Weights of a small GPT-style language model, trained from scratch on English Wikipedia: width 256, tied embeddings.
Each number is 50 + 10 x the weight over the matrix's rms, rounded and kept within 0 to 99. Layers, rows and columns count from 0.

# down: layer 4 MLP down (transposed), 1024x256, rms 0.0935, rows 965-1017, columns 128-191
# up: layer 4 MLP up, 1024x256, rms 0.128, rows 966-1017, columns 128-191
down965:54 45 47 60 58 35 63 53 53 42 76 47 42 50 43 46 37 38 51 53 66 46 49 44 32 53 58 51 63 66 60 33 44 49 50 52 44 72 55 44 56 59 46 24 57 60 51 36 55 71 53 65 46 45 53 52 60 60 54 41 67 68 43 52
up966:48 58 51 46 47 34 36 39 60 59 44 45 72 73 45 54 38 45 55 63 56 59 57 45 44 53 76 49 37 43 43 50 62 53 53 56 59 43 66 56 40 58 39 34 41 51 67 53 52 29 57 60 56 76 61 45 58 56 43 43 58 49 47 32
down966:49 76 58 41 51 35 47 78 46 50 52 65 38 52 49 60 52 55 41 50 48 47 50 36 58 34 45 52 69 57 37 47 47 49 47 53 37 59 45 51 34 49 56 77 45 59 47 31 43 57 36 46 32 34 57 36 55 61 56 44 45 38 49 47
up967:55 53 53 53 41 59 40 55 44 46 38 58 46 52 41 59 50 44 62 40 50 49 59 63 65 39 66 55 45 74 60 39 51 59 58 52 44 61 51 48 54 36 62 57 48 56 50 52 49 44 39 61 52 48 38 74 34 61 70 45 53 50 57 45
down967:59 53 49 42 64 46 60 44 66 57 54 53 62 67 51 59 30 66 48 43 48 75 65 43 61 48 60 53 45 34 49 48 51 35 60 52 50 47 36 49 44 40 67 55 33 54 55 34 57 46 62 58 48 40 44 54 31 57 47 44 54 51 57 27
up968:64 45 45 48 58 38 60 66 51 76 73 39 46 65 36 41 72 53 43 27 46 44 38 40 46 46 54 38 55 46 46 52 39 52 57 38 39 61 56 45 51 53 38 56 48 41 62 72 50 56 35 61 57 67 48 49 71 39 36 23 71 68 51 52
down968:44 37 36 49 37 53 47 49 41 48 53 49 31 46 51 47 36 37 33 63 47 31 53 58 54 33 47 47 47 38 41 63 52 58 60 56 80 57 39 61 44 51 44 39 44 34 39 64 55 87 49 33 48 52 27 54 53 44 50 48 61 49 57 54
up969:47 68 45 55 44 48 39 55 50 44 35 63 60 54 49 19 34 60 41 46 42 49 64 40 48 57 42 58 61 32 47 64 27 39 46 55 42 57 53 47 36 37 45 50 36 64 53 54 32 52 47 59 59 45 63 65 44 50 33 44 43 44 42 56
down969:55 52 38 56 51 42 65 64 43 48 35 52 41 60 54 56 50 61 56 45 46 49 26 35 49 47 64 49 59 60 45 40 59 41 50 47 47 56 52 43 45 48 30 51 54 48 34 54 45 39 51 51 47 46 54 44 48 50 56 62 60 51 51 55
up970:41 59 56 52 50 35 46 66 25 57 45 58 52 59 47 65 41 62 62 62 42 56 62 58 68 56 52 57 49 51 77 63 52 43 45 39 43 32 53 46 40 55 46 58 30 39 46 39 46 49 51 32 75 52 44 55 51 59 36 47 49 45 43 57
down970:41 42 36 52 65 36 54 52 44 57 34 53 45 66 52 42 66 47 51 48 60 50 38 38 63 42 48 65 41 47 53 48 76 43 57 49 67 47 45 31 52 42 29 36 50 40 62 38 39 39 51 54 60 56 42 48 53 37 42 43 48 45 55 49
up971:66 68 59 63 41 49 43 52 50 53 48 62 40 31 63 54 73 53 46 34 50 54 42 51 48 54 55 48 46 36 61 55 53 58 56 45 56 48 47 64 47 46 50 60 49 57 72 51 35 62 49 58 51 45 50 53 43 59 59 61 43 44 53 42
down971:71 45 61 57 56 46 47 48 47 60 42 36 63 40 37 42 53 72 47 46 38 45 42 47 51 46 55 58 43 53 47 47 46 46 21 52 41 54 40 66 32 58 42 50 73 39 47 63 48 58 54 47 44 53 61 51 51 39 59 47 51 64 39 63
up972:56 57 61 46 59 34 54 49 37 49 41 53 48 27 56 65 54 43 60 34 41 41 32 49 59 57 51 61 54 43 50 40 69 55 55 47 54 35 47 58 53 48 41 40 46 53 43 58 51 36 59 42 70 45 57 62 40 24 53 59 69 41 45 41
down972:40 51 62 40 55 53 46 58 46 56 43 53 47 66 51 49 36 43 51 33 60 40 57 52 52 36 40 51 53 43 49 47 42 35 50 50 39 56 59 33 51 54 54 64 72 55 42 47 44 50 39 62 53 44 61 53 40 38 54 57 47 50 49 43
up973:44 50 47 37 35 41 52 52 47 60 42 23 66 41 63 47 64 47 42 50 45 52 40 57 48 51 53 46 40 58 52 53 36 48 63 62 59 50 67 51 54 61 51 49 24 56 50 62 52 46 68 54 35 58 52 49 65 31 65 46 43 41 51 31
down973:54 57 54 61 75 49 46 47 47 52 71 63 49 50 53 40 46 33 48 51 42 53 60 50 53 50 59 62 56 64 46 46 68 44 33 40 35 62 41 40 59 36 61 58 56 34 47 45 48 49 63 44 32 28 35 57 56 46 38 66 59 55 44 70
up974:55 51 56 53 52 31 54 63 41 54 44 48 55 46 44 51 53 57 60 32 44 51 56 50 53 52 49 46 53 52 44 42 41 65 65 54 35 57 51 45 39 42 53 46 48 53 46 50 51 58 46 47 42 36 47 55 41 39 46 40 47 48 53 49
down974:33 49 48 50 42 51 53 60 52 43 47 54 52 56 65 43 50 52 64 52 60 54 37 58 53 58 45 52 51 43 48 58 40 52 61 49 64 49 57 51 46 50 42 54 51 54 59 50 51 52 52 54 54 51 55 48 60 57 54 44 43 53 51 52
up975:54 52 57 68 50 43 57 47 38 47 54 52 47 48 45 52 31 62 42 63 45 22 58 51 43 66 44 45 50 46 36 48 46 51 42 38 43 56 53 62 58 50 54 54 66 60 47 48 60 54 51 50 63 52 56 58 48 56 46 54 48 56 51 58
down975:52 57 65 62 41 62 54 49 54 49 48 62 48 43 55 53 60 61 45 43 58 47 34 33 54 54 42 51 62 42 60 58 56 46 53 37 44 34 51 50 40 53 69 53 52 58 47 47 44 50 39 38 56 43 52 52 61 55 55 51 56 48 46 56
up976:51 34 45 54 46 49 71 66 53 52 43 45 71 49 70 64 46 51 66 48 36 44 47 64 48 40 46 45 51 56 68 50 59 41 42 44 54 35 55 59 40 54 55 34 55 52 53 59 54 56 57 30 57 57 64 45 36 65 56 48 59 54 50 65
down976:61 48 43 37 55 54 33 48 45 33 54 54 52 47 47 39 49 38 44 53 41 65 39 46 37 42 49 53 61 52 44 57 62 53 45 46 33 70 38 24 56 43 40 40 66 48 53 34 51 65 55 47 74 47 57 56 51 52 59 49 54 57 63 42
up977:69 47 50 53 57 52 44 55 47 52 46 46 41 44 49 53 61 46 54 62 31 44 67 46 45 38 54 50 52 58 50 55 60 55 42 29 52 46 55 52 48 50 48 60 45 58 46 60 60 55 45 58 59 58 51 57 37 36 35 58 58 55 59 49
down977:51 65 58 36 53 62 65 58 48 38 58 53 39 55 41 48 60 58 51 52 50 52 42 50 56 53 47 57 64 59 54 36 43 71 47 37 52 46 45 45 43 44 50 52 43 40 45 52 62 41 51 46 56 46 59 36 52 44 44 39 50 53 51 40
up978:47 42 46 43 51 62 53 46 43 43 47 38 42 69 40 60 57 50 37 48 44 58 54 46 44 51 51 50 38 62 63 43 63 43 66 38 58 67 51 48 50 49 57 49 66 31 68 52 61 63 42 51 41 50 40 47 46 43 62 48 39 54 34 50
down978:51 64 39 50 47 58 40 48 55 55 62 54 52 61 64 49 50 46 34 43 60 44 45 41 48 54 56 57 35 49 60 51 49 52 51 51 54 50 50 52 75 49 57 66 63 46 46 62 45 47 49 56 45 52 74 48 52 70 34 52 47 60 66 57
up979:58 73 51 49 37 70 60 51 64 64 62 55 43 42 68 51 50 45 67 36 59 46 56 53 40 61 61 47 42 31 52 56 62 51 56 23 37 37 42 57 55 64 54 53 41 43 41 69 35 60 68 52 49 60 49 25 62 35 41 52 53 48 50 61
down979:38 37 47 50 45 46 56 35 49 35 58 46 54 56 61 59 59 34 59 54 44 41 27 46 59 55 52 56 45 42 51 46 30 42 60 51 40 50 63 38 40 46 31 44 52 63 52 46 55 61 52 47 40 39 47 42 53 56 60 48 64 46 59 57
up980:52 56 36 60 48 51 54 63 47 50 50 54 33 49 40 55 53 45 45 47 52 58 53 44 49 47 41 37 56 38 48 50 67 51 52 64 61 71 40 63 43 41 57 50 67 66 67 62 50 56 36 51 38 43 40 49 57 62 65 40 58 63 68 48
down980:47 44 48 51 55 44 46 59 49 48 32 44 41 56 36 46 56 31 44 45 53 48 43 52 57 45 71 61 59 55 62 57 33 46 59 66 36 31 42 49 55 48 48 38 47 62 35 43 66 67 61 48 40 57 52 49 55 35 30 55 63 38 27 36
up981:56 57 50 56 49 50 77 46 38 65 38 64 56 46 51 50 52 56 50 44 75 60 49 62 57 44 48 57 50 49 27 34 66 51 47 65 58 32 48 47 53 56 48 74 52 51 43 46 45 43 44 56 38 53 54 50 48 36 58 45 49 46 67 37
down981:59 48 49 55 58 43 68 40 43 45 44 42 46 47 47 50 41 50 55 30 58 47 44 61 48 50 38 60 46 65 44 42 41 57 45 49 51 50 47 38 65 45 50 39 50 57 58 49 50 51 44 58 55 38 37 50 47 41 59 55 42 67 38 37
up982:33 52 41 44 45 64 55 54 50 40 51 53 45 65 48 63 38 45 44 54 30 36 49 47 79 48 64 73 48 66 51 67 37 40 47 48 47 42 31 48 60 46 30 45 67 42 27 59 32 62 77 65 57 56 48 50 51 38 54 40 41 57 53 60
down982:45 48 53 48 42 48 51 81 46 55 32 46 43 39 45 61 54 58 52 29 40 52 71 60 49 57 49 58 50 45 33 44 46 59 70 45 67 38 46 49 41 60 40 48 54 34 49 40 59 43 40 49 63 47 56 56 53 54 53 45 43 42 64 46
up983:59 56 61 37 54 42 42 63 40 52 47 59 56 59 49 54 64 46 50 43 51 42 56 49 39 49 48 52 59 44 58 48 58 46 45 50 42 59 66 59 54 61 50 39 77 60 50 44 43 64 46 44 41 63 51 46 45 65 46 47 68 30 53 80
down983:47 52 73 66 43 42 40 64 52 44 52 45 41 54 62 52 36 34 44 47 60 35 43 42 55 54 54 43 56 48 42 51 60 23 57 65 40 60 44 74 60 43 38 69 58 65 33 32 33 60 45 45 52 36 48 53 63 62 54 65 55 49 39 58
up984:59 60 39 31 54 46 37 33 38 54 44 53 46 57 77 38 38 46 37 31 50 63 39 54 27 62 45 59 41 56 29 70 44 62 64 50 53 47 62 47 50 61 47 60 48 57 54 41 57 41 48 54 50 52 35 33 50 43 66 47 65 48 42 46
down984:60 55 34 45 41 49 63 54 58 43 62 52 63 46 41 46 53 52 57 57 50 67 51 41 49 42 58 48 60 48 57 38 41 56 54 54 56 43 51 49 66 47 53 56 35 63 29 39 55 68 33 59 64 51 40 64 60 47 46 59 55 53 50 24
up985:45 56 44 49 59 38 66 26 42 50 51 48 50 49 57 52 54 53 47 30 52 36 51 53 44 41 51 53 57 47 35 40 35 68 44 44 45 42 44 40 47 45 64 52 49 43 55 68 48 37 38 39 47 64 58 22 49 44 50 43 73 68 49 61
down985:46 49 54 53 54 45 65 40 44 43 61 49 45 55 47 55 66 53 56 37 76 43 33 45 54 58 43 44 43 42 27 49 57 44 43 47 41 54 51 70 58 52 67 50 38 44 66 57 35 47 42 51 60 52 50 50 51 43 51 44 45 54 42 53
up986:29 50 57 64 66 77 52 38 64 52 72 41 63 53 49 61 56 61 52 43 55 37 50 63 45 45 40 47 45 32 50 21 51 48 39 51 45 44 56 59 55 62 47 51 49 48 46 45 60 62 36 53 37 38 40 39 37 63 63 44 61 48 46 53
down986:57 62 51 50 52 53 44 60 60 54 45 55 58 57 47 40 67 60 50 30 45 64 50 52 52 66 58 55 53 46 60 57 58 52 52 58 51 47 56 38 25 52 42 47 37 40 42 47 54 47 39 55 58 52 45 49 60 25 55 51 54 47 50 44
up987:57 64 51 39 62 45 54 35 43 37 29 61 60 61 39 58 53 38 55 42 44 54 31 45 36 40 30 61 51 67 66 38 56 58 53 53 58 39 52 46 47 50 54 56 40 36 81 33 50 68 52 46 49 54 49 59 26 71 64 49 48 52 41 42
down987:68 55 41 63 58 65 49 46 47 59 52 53 50 48 59 58 52 57 49 39 47 56 33 37 59 50 52 57 63 49 51 40 47 42 56 59 51 50 37 36 52 56 49 47 49 40 64 52 58 46 59 49 48 53 43 50 43 48 54 45 43 57 44 40
up988:53 52 53 58 25 64 50 49 40 73 50 47 38 34 52 53 63 47 37 50 43 39 72 33 53 41 35 65 40 57 32 40 31 49 53 51 39 65 55 49 69 48 44 46 48 46 67 53 66 57 45 41 46 50 47 54 57 49 45 50 47 48 55 65
down988:33 49 48 53 44 41 42 53 61 39 48 67 49 57 54 52 54 42 49 55 47 37 41 48 48 44 51 48 45 37 60 50 66 34 50 59 35 57 55 60 37 52 49 35 52 45 51 37 49 57 60 59 56 51 70 48 39 49 45 56 47 37 40 50
up989:47 33 50 50 31 74 55 41 53 67 45 50 56 65 62 50 47 62 62 40 35 47 53 47 59 51 45 26 61 47 53 61 56 55 52 51 47 53 52 63 47 46 42 60 46 54 49 56 50 52 36 50 44 47 41 54 50 66 63 63 49 55 35 45
down989:54 45 58 35 40 54 47 50 48 53 70 51 40 51 50 37 53 44 65 47 67 51 43 47 53 45 57 50 54 51 50 60 40 67 65 56 65 47 70 55 51 40 55 45 41 56 43 57 41 77 36 51 55 49 60 50 36 51 39 22 32 39 39 45
up990:57 40 39 48 60 43 65 43 31 64 51 53 50 50 43 42 54 47 50 38 45 47 43 46 58 46 47 47 60 53 52 63 53 61 62 61 58 64 57 66 59 57 39 56 64 41 57 48 73 55 63 58 32 50 44 35 45 47 49 63 57 43 51 51
down990:45 52 52 62 66 65 54 63 47 43 46 44 53 55 62 31 43 45 42 54 40 50 34 48 42 47 40 62 52 41 45 47 58 38 48 57 46 41 50 46 38 60 60 39 31 40 46 43 55 56 55 47 52 40 53 70 45 49 46 44 51 65 37 37
up991:49 48 52 37 70 52 58 63 41 64 59 64 45 47 54 48 43 61 57 48 50 46 45 53 43 44 44 55 35 51 48 51 55 33 43 44 44 56 51 52 62 49 35 39 30 60 61 33 62 45 63 64 38 44 66 50 41 68 44 39 67 59 46 65
down991:53 57 43 56 57 44 48 54 37 36 50 70 46 47 34 48 40 37 48 46 59 60 49 47 40 52 46 61 52 53 38 69 56 47 66 53 48 48 30 41 46 61 46 48 58 41 39 40 48 50 35 43 39 74 51 37 53 43 51 42 59 41 43 67
up992:48 46 36 62 35 37 68 53 46 56 37 65 44 60 48 60 41 44 48 35 50 41 49 53 55 63 66 48 46 34 57 51 46 40 44 47 30 44 52 50 63 56 50 42 25 45 51 53 64 53 43 57 57 50 48 51 44 68 49 57 56 46 43 46
down992:55 57 48 49 40 48 56 61 33 41 48 50 53 50 49 49 52 29 38 52 51 47 63 38 52 48 44 48 53 61 50 47 37 57 55 48 58 57 43 48 48 58 51 46 64 61 53 56 56 65 70 50 59 44 52 56 45 32 63 52 58 43 43 34
up993:37 51 46 59 53 38 49 46 47 53 35 56 42 37 48 52 62 43 50 57 57 48 58 56 68 46 57 54 69 53 43 54 54 52 53 60 44 43 47 52 50 60 49 60 58 46 46 63 52 58 68 60 46 59 61 40 45 55 45 52 68 50 46 58
down993:56 44 53 52 56 50 47 36 51 64 60 57 57 50 44 43 43 51 59 42 42 51 66 60 44 52 38 58 41 52 44 42 26 53 49 63 53 69 39 55 50 43 45 45 49 59 47 35 49 55 50 63 58 40 55 48 54 43 65 54 44 55 51 35
up994:53 53 32 66 55 53 52 43 52 40 49 47 45 65 32 65 48 74 59 59 54 52 48 77 44 54 55 42 48 50 73 62 62 54 50 53 40 52 31 68 33 67 35 48 36 44 44 48 59 54 34 44 42 62 44 49 64 57 57 45 48 39 43 39
down994:53 53 52 48 47 55 50 55 38 47 40 58 54 43 48 57 31 60 56 49 47 69 57 51 50 57 45 49 54 47 39 43 55 55 55 52 47 54 41 45 64 49 49 54 31 42 58 63 50 60 46 45 56 39 51 52 55 37 48 52 45 56 72 42
up995:48 40 40 71 38 48 50 49 63 44 38 35 48 75 57 58 40 59 31 29 31 44 65 64 57 73 51 56 27 36 41 60 52 73 51 63 38 55 36 53 45 48 50 39 51 30 49 60 48 54 58 55 50 62 44 54 39 45 47 41 37 52 56 62
down995:44 66 46 76 28 29 61 38 42 49 66 43 66 75 38 46 36 64 51 53 39 52 73 41 55 52 45 29 53 20 34 55 57 56 65 56 57 58 39 58 65 46 44 54 50 43 41 58 59 45 56 47 58 58 62 57 51 55 33 68 48 41 35 46
up996:50 67 50 40 36 41 55 64 33 45 47 41 44 29 52 66 54 51 51 48 50 23 53 50 41 59 46 53 41 34 45 59 34 54 27 42 54 45 50 49 49 33 61 51 67 44 47 67 54 53 72 60 63 56 58 43 42 48 61 54 46 54 59 63
down996:43 46 57 53 62 59 44 48 51 53 48 62 50 43 45 40 50 42 45 47 38 48 56 42 43 47 43 53 46 66 38 46 52 39 43 53 51 52 48 40 37 44 57 52 58 42 56 35 40 59 42 34 35 50 42 35 45 43 38 39 55 44 44 47
up997:43 50 55 49 26 60 40 70 38 44 54 61 43 56 28 53 58 45 40 62 47 54 47 52 42 70 45 47 34 40 64 44 43 44 53 49 68 58 46 60 47 43 46 42 47 49 54 48 63 52 53 54 34 67 46 61 47 65 58 37 61 58 66 39
down997:64 44 55 55 29 44 57 55 62 48 52 57 47 58 51 51 41 52 55 33 40 57 52 46 67 45 44 42 73 48 40 36 39 48 45 56 47 35 48 47 46 46 52 48 45 60 56 62 38 59 31 50 56 54 50 59 44 59 53 62 50 47 47 37
up998:68 38 31 46 51 56 27 56 46 59 79 44 37 41 56 62 57 61 51 46 62 50 53 44 64 63 54 43 55 38 54 41 50 26 63 36 34 63 36 59 41 59 41 41 38 41 64 33 64 56 63 63 59 26 56 40 39 68 41 57 42 62 60 57
down998:69 46 38 55 50 46 46 66 60 59 55 53 50 39 52 41 34 48 65 41 46 44 54 51 51 47 83 37 45 66 54 60 63 52 55 42 42 53 62 38 50 38 49 44 63 49 55 58 53 55 58 62 57 49 55 60 51 59 48 49 46 69 71 54
up999:51 36 63 45 52 42 39 65 59 51 56 32 57 49 61 56 48 50 40 42 56 55 55 42 64 55 80 48 44 29 49 57 48 59 61 41 49 55 60 74 43 37 51 53 41 30 55 48 47 48 67 61 42 46 41 62 58 61 41 64 43 59 41 60
down999:35 54 52 41 61 43 59 35 59 43 31 45 51 32 36 47 52 53 54 49 54 47 46 54 56 38 38 54 43 54 47 55 49 34 53 48 46 33 59 58 51 53 47 28 46 53 52 54 62 51 57 49 51 70 57 57 56 52 48 60 53 37 39 70
up1000:52 35 44 57 64 52 52 45 46 57 62 24 63 39 43 55 34 52 49 61 59 46 51 53 38 43 53 47 43 38 51 49 51 43 52 57 43 36 40 52 67 63 32 42 81 54 68 33 55 72 59 61 41 52 44 26 39 58 47 41 62 57 51 71
down1000:49 49 46 44 54 43 51 45 72 65 44 34 43 52 30 69 56 40 44 59 51 54 57 58 51 39 52 37 51 25 61 47 54 38 46 58 34 72 28 57 49 70 47 46 66 71 46 54 46 61 56 67 48 50 39 58 57 55 56 59 50 69 61 39
up1001:34 46 56 56 49 26 38 61 21 49 50 42 79 45 53 35 63 44 61 40 63 49 50 44 54 32 59 31 63 72 38 50 65 52 59 32 40 52 60 63 33 66 44 59 30 49 57 41 55 53 67 51 52 42 58 51 40 67 53 45 47 53 30 57
down1001:69 49 58 41 44 60 56 61 51 25 59 44 44 62 47 53 55 52 56 36 43 66 83 69 55 42 47 65 44 57 64 65 32 48 44 39 43 60 45 58 55 33 61 51 66 57 42 66 56 33 41 61 46 56 67 55 55 55 54 33 71 48 49 49
up1002:51 47 31 52 41 59 43 41 45 56 60 43 62 55 43 50 59 41 32 45 47 42 49 53 46 56 55 37 58 51 41 52 53 51 62 50 40 56 52 70 52 41 48 59 58 51 61 26 39 60 53 48 59 39 56 51 54 47 46 41 50 52 55 48
down1002:57 47 41 46 40 49 53 39 54 47 41 61 71 33 49 52 64 59 40 52 57 52 60 44 49 53 53 31 38 61 65 51 53 40 51 39 51 51 51 45 57 47 49 51 38 45 29 43 53 32 43 37 43 49 47 54 59 54 55 66 55 55 55 43
up1003:47 51 53 46 45 49 61 55 55 57 61 51 36 48 41 64 60 47 50 75 55 40 56 64 43 67 63 38 34 62 57 55 48 54 56 50 65 64 56 52 58 62 43 55 43 43 39 61 51 48 64 30 52 44 46 31 48 41 48 43 67 45 34 49
down1003:41 36 46 44 28 51 49 56 47 52 55 57 44 36 35 52 45 46 52 60 46 40 47 53 44 33 43 51 54 66 32 52 46 52 48 45 64 53 50 45 42 52 53 52 60 45 38 52 55 53 54 62 59 58 49 57 47 46 46 63 61 53 52 51
up1004:53 55 48 49 57 30 63 50 39 42 61 50 45 46 67 46 38 62 44 44 53 48 53 51 51 50 54 46 50 50 37 56 49 65 56 40 55 45 53 51 46 61 51 36 56 52 54 52 53 55 45 46 50 54 50 42 51 39 36 57 37 52 59 56
down1004:52 65 54 55 46 61 51 43 47 44 57 44 53 48 42 40 48 40 61 35 56 47 55 48 40 58 43 46 63 51 47 56 52 52 45 55 42 53 37 54 71 45 40 39 49 47 55 44 56 56 42 46 52 44 42 47 54 44 42 40 54 44 49 53
up1005:53 63 37 52 66 32 40 62 55 53 43 56 51 68 44 30 64 56 57 73 42 58 50 46 52 36 45 43 50 44 53 37 52 57 39 39 53 43 48 53 52 46 59 39 58 58 67 36 55 40 55 49 55 64 59 35 41 64 70 47 82 54 46 52
down1005:52 42 40 58 39 64 52 39 66 41 51 56 51 46 71 37 63 53 49 55 47 37 49 43 57 39 51 45 56 46 61 49 47 65 35 46 36 56 56 54 44 53 50 55 65 41 36 51 57 46 64 33 33 55 53 41 55 40 42 60 62 56 55 53
up1006:46 58 60 50 27 43 56 55 59 49 42 56 44 48 57 44 45 57 54 56 36 57 54 60 56 49 40 34 57 50 38 43 43 53 63 49 50 56 67 72 49 60 40 47 64 67 52 51 63 57 58 50 25 47 61 57 62 60 69 53 38 43 43 55
down1006:50 56 35 52 53 62 37 47 52 58 74 38 54 57 59 52 52 36 56 24 46 50 33 58 51 52 49 58 55 39 37 61 43 57 46 51 46 46 65 52 56 43 53 62 44 56 34 54 56 65 47 58 45 36 54 64 45 47 50 54 41 46 48 30
up1007:60 59 43 61 33 37 61 48 41 50 48 41 29 55 39 47 37 51 57 42 56 60 36 41 47 65 47 37 47 53 62 25 36 39 66 49 73 46 65 30 50 62 46 71 48 64 63 55 62 43 44 62 55 26 50 48 59 46 34 72 48 59 55 41
down1007:40 55 57 55 56 65 62 60 55 43 36 53 33 29 58 65 60 61 49 42 51 41 41 60 64 70 33 40 49 29 56 44 54 72 39 57 53 67 51 47 72 46 52 42 47 60 60 61 43 50 48 37 43 22 47 51 45 54 36 53 45 53 52 47
up1008:58 60 63 54 59 50 58 62 51 39 52 44 60 46 37 48 63 42 39 41 65 71 57 44 45 71 49 47 37 46 48 50 54 56 41 52 63 52 58 47 59 40 52 56 49 38 50 51 48 51 53 57 52 50 56 54 49 31 60 46 64 67 56 49
down1008:49 66 41 50 44 50 46 58 60 58 45 51 44 45 68 42 49 72 57 41 41 48 66 43 58 37 46 45 52 43 64 58 37 48 60 50 43 52 65 39 56 72 65 52 50 57 40 39 41 62 52 52 42 52 35 54 46 50 55 56 31 43 48 55
up1009:65 49 51 37 59 46 68 41 34 74 50 59 42 73 56 61 27 48 43 43 69 42 46 63 82 55 39 47 55 57 57 46 53 48 47 66 66 55 46 44 64 61 42 44 65 56 69 41 65 62 42 50 34 60 33 23 55 44 42 57 62 64 54 48
down1009:34 64 42 66 45 57 45 37 71 81 62 28 37 44 41 79 29 46 45 65 48 61 48 38 61 49 73 45 47 78 48 51 39 22 31 52 73 33 50 44 38 53 51 46 55 50 40 49 41 52 60 58 56 55 33 60 54 58 59 58 63 63 41 36
up1010:49 63 42 57 37 60 52 31 50 68 40 49 63 44 46 51 22 65 50 57 48 56 57 38 37 40 42 57 60 77 65 50 44 58 42 66 55 60 39 57 60 50 52 63 48 39 49 57 50 63 52 46 36 48 60 55 51 60 40 50 42 27 36 59
down1010:46 52 45 70 73 38 43 45 43 46 46 59 78 43 23 52 48 54 58 63 64 64 29 61 47 46 62 31 44 47 47 56 46 37 47 41 46 58 41 58 49 48 29 42 63 59 63 58 55 54 27 55 46 33 43 57 39 54 58 47 37 50 62 72
up1011:34 39 37 32 51 65 54 33 58 59 44 49 60 51 56 56 56 68 63 46 52 38 59 42 30 45 44 32 30 56 57 48 64 48 57 49 53 40 44 54 50 32 43 51 49 66 42 47 64 62 49 63 54 58 65 61 53 44 49 46 64 46 60 60
down1011:52 52 47 51 63 59 61 44 45 49 48 62 32 42 59 50 45 56 58 20 44 74 77 41 56 44 36 50 56 56 46 66 39 45 42 49 44 57 38 48 40 49 49 53 63 45 63 39 43 37 50 38 54 45 40 55 64 32 57 40 40 53 55 68
up1012:49 47 29 33 45 52 55 33 65 50 47 51 51 48 59 74 53 40 43 50 52 54 59 42 44 56 53 45 51 51 46 41 71 47 49 73 54 49 58 36 48 53 57 46 49 54 53 64 58 46 59 44 31 53 67 46 60 57 59 58 52 60 45 42
down1012:42 50 32 30 39 49 49 62 61 46 43 48 54 65 56 44 41 64 50 44 69 67 53 59 40 46 41 45 45 54 24 47 63 50 49 34 49 42 58 37 67 32 39 63 51 39 53 34 50 39 54 53 44 52 66 50 31 47 51 69 40 56 69 39
up1013:66 35 45 59 33 38 54 56 33 41 53 59 45 71 51 46 39 53 56 27 52 49 53 51 37 55 53 46 43 56 53 51 59 39 64 41 49 62 32 45 41 56 66 40 47 64 60 48 53 47 51 44 51 55 41 57 41 36 45 49 40 45 57 40
down1013:37 51 63 48 64 56 56 69 48 45 50 43 63 70 49 33 77 56 42 60 57 54 41 43 61 58 29 41 52 17 41 33 58 68 45 54 54 38 66 50 56 43 51 51 47 54 33 43 37 41 43 33 43 49 53 60 32 57 55 49 67 42 59 53
up1014:53 57 53 54 50 49 38 49 38 38 59 31 48 47 26 52 60 43 45 52 51 69 64 50 44 57 52 42 54 57 45 40 55 51 37 35 60 41 43 52 47 63 57 32 56 61 62 36 46 53 58 43 36 61 46 60 48 46 38 38 58 41 36 45
down1014:70 46 56 43 58 48 56 37 74 60 56 40 53 55 51 49 49 58 59 58 48 49 38 45 55 52 40 43 53 43 52 41 36 52 60 50 62 38 64 48 42 54 65 61 45 30 40 75 44 63 42 46 44 55 41 47 48 69 59 59 49 50 59 62
up1015:50 44 56 24 50 46 46 47 52 31 43 53 56 52 49 51 56 41 46 71 49 37 39 59 37 41 60 53 48 65 54 36 70 66 33 61 46 60 37 59 23 42 30 50 51 21 50 59 60 69 55 61 44 53 67 51 47 61 55 48 56 53 30 34
down1015:59 49 58 59 38 60 42 56 69 69 49 32 51 53 58 49 52 57 42 63 39 46 51 59 77 70 59 63 62 51 49 44 72 44 42 56 46 62 67 46 55 43 41 55 38 44 53 50 38 48 60 54 51 66 53 68 54 32 56 48 41 59 50 63
up1016:46 73 58 31 57 46 35 46 49 42 24 49 38 56 47 60 48 45 52 35 46 64 34 47 65 52 62 55 49 39 70 54 50 59 34 24 33 37 57 49 67 62 35 61 55 40 48 38 56 57 43 54 44 67 59 44 47 43 53 49 62 35 30 51
down1016:57 49 49 51 41 53 40 50 47 42 45 30 64 67 59 40 47 73 52 53 47 37 50 42 52 51 41 64 64 53 52 49 60 48 49 57 33 24 27 34 50 39 56 42 57 45 33 57 61 27 49 59 51 61 46 44 56 30 58 45 82 45 49 65
up1017:43 62 46 42 51 46 35 66 40 63 53 59 43 55 45 50 63 53 36 52 39 66 41 61 69 53 55 59 42 67 46 51 38 55 59 41 50 50 54 52 43 57 47 40 57 57 49 51 43 42 51 58 56 52 31 44 39 51 42 62 51 65 54 46
down1017:58 38 54 42 35 49 44 48 35 43 45 53 47 49 62 45 21 50 58 38 58 56 47 55 44 62 59 50 36 54 47 42 58 49 33 49 45 46 51 43 42 54 41 57 60 51 57 39 48 45 34 54 53 52 59 59 54 52 40 47 37 42 36 47